config.toml
num_hidden_layers = 15
hidden_size = 224
num_attention_heads = 4
num_key_value_heads = 4
head_dim = 64
intermediate_size = 896
vocab_size = 512
hidden_act = "tanh_gelu"
norm = "layernorm"
norm_place = "pre"
norm_eps = 1e-06
positions = "learned"
qk_norm = false
attn_scale = 0.125
bias = "all"
tie_word_embeddings = false
parallel_block = false
extras = ["capped logits"]
init = "normal"
init_std_qkv = 0.0181
init_std_o = 0.00331
init_std_up = 0.0181
init_std_down = 0.00331
optimizer = "soap_variant"
learning_rate = 0.00644
beta1 = 0.95
beta2 = 0.98
weight_decay = 0.14
lr_head = 0.00916
warmup_steps = 200
schedule = "wsd"
decay_fraction = 0.853
decay_shape = "linear"
final_lr_fraction = 0.0
batch_tokens = 131072
max_seq_len = 256
doc_mask = true
train_tokens = 339600000
max_steps = 2591
dataset = "wikipedia_en"
Each number is 128 + 32 x the weight over its row's rms, rounded and kept within 0 to 255. Layers, rows and columns count from 0. The size above them is the row's rms in percent of the matrix's.

# layer 11 MLP up, 896x224, rms 0.101, rows 822-895, columns 160-191
size [ 97 107  95 106  96 106  96 104 100 102  94  95 107  94 107 101  88  95 101  98 101  97 100  92  97 100 102 102  96  95  96 128 104 106 102  98 101  92  99 106  99 101 104 101 104 103  97 105 101  97 102  98 100 102 102 108 101 107 101 102 102  99  99 103  91 104 105 106  91  95  96 107  98 107]
[[128  91 114 120 136 115 110 149  81 156 161 157 165 127 145 119 139 133  86 113 162 177 123 119  67 143  82 178 127 123 143 174]
 [ 98 122 138 185 119 124 110 150  72 144 118 101 167 120 130  82 113 127 128  97 109  94 154 190 154 132 199 152 142 155 128 126]
 [114  99 164 121  79 158 103  91  98 139 109 156 154  98 121 181 102 100 138 139  96 136 170 122 124 174 157 132 148  50 126  70]
 [130 142 159 133 164 146 111  76  94 120 161 127 151 133 134 109 146 146  73 114  84 135 171 124 106 155 103  76 101 146 159 110]
 [152  77 103 162 159  94 138 101 131 133 106  43 177  81 160 166 102 111 105 161 122 110  83 122 150 124 169 122 146 130 169  96]
 [160 120  68 156 134 103 134  84 127 125  84  93 184 100 105 144 160 140  97 147 130 103  71 172  54 133 109 131 115 108  27 110]
 [136  82 106  93 141 131 150 135 129 103  77  78 142 148 183 144  90 120 174 138 159 109 128  46 116 153 125 136  32 132  83 111]
 [129 122 128 153 126 149 123 193  91 153 123 153 133 158  93 110 114 132 146  60 191 135 105  88  97  76 139  82 112 126 136 185]
 [125 103 112 177 102 182  91 148  96 110 199 142 114 168 104 101 160 109 104 138 104 140 153 147 128 115  41  93 148 160 169 125]
 [155 145 198 122 156 141 151 145 217  99 124 135  79  71 114  98 114 137 135 117 201 138 187 131 140 144 139 155 154 173 102 159]
 [102 112 179 168 182 131 112 130 109 121 122 141  77 106 177 152 112 144 124 134 132 131  88 122 138  96 153 128 138 150  88 134]
 [145 133  84 119 138 134 196 157 146  96 174 142 131 153 158  94 162 111 135 115 144 188 188 152 152 147 146 152 155 154 120  21]
 [107 128 160 123 143 134 151 121 126 164 124  98 156 176 184 210  58 105 143 115  99 159  57 128 172 131 102  25 116 166  99 128]
 [177 123 152 151  87 102 128 229 165 143 133 153 145  95 145 145 160 141 147  57 207 162 150 102 104  91 105 102 104 156  86 100]
 [108 150 105 133  92 182  97 153 172 112 145  82  66 183  85 106 171 119 135 150  89  71 147 136 150 122  76 160 124 133 158  92]
 [141 171 138 138 103  72 120  83 170 125 114 168  99 144 200 161 136 142 102 229 154 173  76 145  99  38  78  95 141 134 106 166]
 [134 188 105 105  87  76 195  80 150 112 116 135 131 125 147  92 129 124 161 141 156 164 101 118 166 124 110 138  92 132 128  93]
 [136 124 142 133 142 119 116 177 164  82 115 126 169 180 101 151 108 102 144 131 119 184  86 140 144  86 153 104 156 100 122  64]
 [ 97 133 155 109 157 176  99 143  93 122  82 117 139 168 118 107  59 202 124 110 152  80 193 143 104 103 110 141 126 142 133  99]
 [147 120  74 176 184 136 153 200  76 143 139 178 125 118 130 162 129 121 131 151 166 153 183 172 118 116 109 156  98  86 164  98]
 [121 112 171 162 137  60 116 112 132 192 131 113 124 132 110 137 175 185 106 199  81 126  96  80 109  77  80  93 159 140 144 201]
 [ 96 122 114 155 154 193 101  97 170 116  92 155 133 219 142 104 106 146 107 153 154 156 138 148  99 175 126 137 156 134 175 151]
 [121 115 158  81  70  93 117  73 183  86 150 161 128  66 177  91 146 146 120 126 184  66 122 100  94 103 107  92 210 146 151 137]
 [115 112 125 104 171  90 174 158 166 135 128 123 106 155 102 140 114 100 171 213 189 147 154 150  95 116 121 138 100 113 128 136]
 [101 152 152 181 135 106 105 114  79  84 117 158 118 123 127 127 138 132 117 151 106 183 201  79 178 106 133 120  93 125 133 102]
 [125  99 119 108  78 105 182 128 140 132 120 143 175  71 174 127 132 158 169 137  99 160 132  86 165 117  94 100 179 168 103 107]
 [114  71 118 116 114  75 113  73 104 121 140 181 150 162  98 136 161 138 116 190 111 121 142  91  59  32 114 153 106 135 172 111]
 [ 77 121 122 112 130 159 189 139  99  90 139 171 116 155 159  89 206 134 117 104 125 143 137 163 200 107 167 105 136 140 168 131]
 [137  82 130  94 109 128 141 160 171 130 100  84 132 134  69 101 125  67 111 125 108 121 140 172 139 109 135 106 104 126 135 118]
 [137  58 116 147 141 131  87  84 144 177 137 142  99 142 139  87 120 100 183 136 124 101 119  50 162  71  85 119 125  55 157 110]
 [164 140 147 112 105 128 133 168 144  59 141 166 158  71 166  23 188  67 115 171 102  70 111 119 135 103 139 107 111 106 116 183]
 [ 77 123 135 111  93  96 150  74 106 109 153 209 120 156 137 153 108 137 112 117 136 133 156 167  96 112 133  79  94 196 146 123]
 [126 177  68 133 130 106 134 139  92 126 130 140  90 196 143  75 136 131 131 104 110 175 137 140 128  85 152 135 110 172 137  92]
 [ 87 148 111 121 104 146 178 189 113  92  96  98  82 174 137 177 141 142 151  64 161 104 173 178  90  78  87  99 132 141  97 122]
 [128  72 128  99 121 143 201 164 137 138 144 109 167 120 154 137 153  99 119 143 177 126 152 118 198 136 173 159 139 200 163 154]
 [157  91 140 107  88 189 102  81 107 145 142 132 151 144 142  98 116 100 183  83  73 114 179 139 113 153 167  98 157 106  98 107]
 [185  91 121  70 126  69 102 136 136 123 107 111 127  48 104 123 183 132 155 107 139 108 146 121 175 152 112  96  76  93 123 131]
 [120  85 130 160 163 170  73 129 152  80  98 125 154 136 110  46 171 115 126  86 113 113 175 129  82 109 151 138 149 158 124 166]
 [162 153 174 150 111 157 150 137 147 107 149 135 154 103 140 135  82 159 152  60  98 154 124 166  99 107  94 117  76  70 155 128]
 [ 95 117 178 136  82 120 137  56 167  82 141  84 134 116  75 129 118 160  93 142 148 177 126  81 143 115 111 114 140 107 121 116]
 [121 115 147 104 132 181 177 144 131 101  93 120  99 102 204 144 132  62 141 141 160 116 157 146  91 126 138  95 129 104 124 161]
 [ 69 146 109 127 114 117 132 139 203 205 146 144 115 128 170 147 126 138 107 109 129 161 127 107 147 132  99 108 146 119 159 116]
 [130 129 150 108 211  48 131 111 116 103 139 113 149  92 111  96  61 128 101 133 122 169 136 173 145  73 145 121 111 150  93 133]
 [113 146 100 173 120  88  67 145 139 104  59 121  99 120 171  73 127 140  73 124 145 149 144  91 164 126 165 116 142 208  99 130]
 [112 118  84  99 118 103 143  97  80 119  73  88  92 149 117 114 167 161 102 107 114 127 149 104 121 121 133  86  70  96 110  86]
 [183  82 126 122 121 196 104  63 156 166 150  99 179 139 120 144 169 208 192 153 140  94 166 147 102 119 124  70 173 148 135 105]
 [143 114 135 178 150 114 119 122 140 126 138  97 156 128 149 164 125 134 136 166 121 102 124  72 133 190 110 124 213  78 149 126]
 [124 161 107 150 126 112 164 155 104 183 149  82 158 167 143 132 143  86 105 121  88 111 162 149  95 104 176 126 139 145 193  95]
 [149 114 152 157 131 154 127  74 107  85 171 129 142 106 110 122 111 166 118 147 139 172 137 148 153 154 158  49 162 175  88 135]
 [101 150  89 166 148  93 126  96 111 107 120 181 155 110  74 178 179 156 159 178 107  97 170 131 135 168 164  64  94 160 160 112]
 [147 158 209 152 116 135 180 181  93 135  93 117 169 124 151 142 118 157 140 117  80 117 165 123 166 104 148 148 129 128 106 148]
 [142  98 154 121 199 176 123 198 118 159 111  93 154 113 125 161 106 125 120 161  93 171 175 149 112 150  39 114 156 121  75 117]
 [147 158 148 140 185 163 139 157 123 115  99 158 147 185 105 144 121 121  87 152 135 142 113  72 123  87 150 116 170  88 149 107]
 [ 80  96 108 151 114 141 128 152 133 132 106 162 106 140 131  86 142 189 129 130 131 104  88 178 166 172  52 153 108  98 160 102]
 [159 110 111 130 136 147 156  85 139 136 138 137 121 175 127 118  75  98  98 152 119  59 103 143  89 138 143 115  98  99 126 152]
 [ 86 113 103 135 153 166 167  92 122  99  89 121 126 160 173 123 165  75 103 161  95 159 167 166 107  80 158  70 135 119  99 164]
 [123  87 149 109  93 143 130 148 159 146 153 101 120 160 120 101 144 121 160 184 152 113 158 130  83 117 139 178 154 111 139  95]
 [177 141 178 159 107  46 113 111 159  91 168 173 118 145 125 103 131 115  82  46 127 105 131  42  93  85 135 114  97 143 141 136]
 [145  48 172 152  92 192 154 117 160 114 109 115 121 135 127  94  77  81 120 177 154 140  89 116  82 118 128  72 125  87 131  94]
 [132 145 155 115 179 127 145 129 106 106 151 147 106 192  91 137  46 178 141 154  77 158 196 145 119 136  79 183 118 120 118 112]
 [166 138  98 167 143 114 135 151 131 157 113 124 103  83 108  66  42  81 128  98 145  89 149 129 100 140  90 116 120  83 138 174]
 [150 109 126 113 141  86  84 104 136 138  98 162 137 132 120  70 116 153 117  97 122  69 131 167 108  98 175 189 127 130 173  91]
 [ 98  92 103 136 120 173 168 106 149 148 111 161  95 101 164  39 197 163 108 102  99 198 111 119 150  61 116 148  97 162  95 158]
 [131 185 118  74 170 145 133 171 128  76 145 144 126 135 150 141 105 120 138 142 123 149  88 149  85 166 150 152 103 115 116 120]
 [ 92 100 134 119 144 152 138 140 145 155  95 125 126 101 140 110 106 151 116 197 121 164 166  99 140 109  83  96 102 123  94 162]
 [119 146 138 100 110 135 120 112  97 122  70 177 109 139  88 122 149  94 152 142 112 182 157 118 109 141 150 122 162  93 102 139]
 [158 126 162  79 144 111 105  87  69 199 172 112 178 140 189 102 130  85 163 162  76 113  84 156 159 163 170 106  85 140 129 130]
 [135 116 144 142 160 130  98 165 118 138 112 132  93  79 158 198 132 157 151 149 118  92 113 145 177 119 119 136  81 151 105 214]
 [ 81 134 100 132 165 119 108 204 115 147 164 120  95 154 157  90 165 166 106 149 160 198 159  63 156 158  97 139  77  95  96 107]
 [143 172 111 108 187 130 182 156 187  85 166 127 141  79  85 115 108 137 117 113 131 129 120 133  91  98 128 166  66 119 159 109]
 [108 138  94 151 113 134 102 180 125  91  88 174  94 195 145 139 118 136 145 196 135  96 160 130 154 163  71 157 119 101 109 105]
 [ 88  76 147 121 174 209 134 125 104  74 107 157 123 116 136 149 187 188 169 123 167  96 161 183  89 107 143  73 106 158 161 155]
 [151 133 107 100 233 193 149 137 124 174 182 100 137 166 140 115 140 121  94  92 119  92 150 115 141 102 109 143 191 123 128 162]
 [149  99 123 116 105 130 124 120  98 123 111 138 123 124 163 146 154  60 153 137 122 133  88 102 122 140 118 145 104 144  90 150]]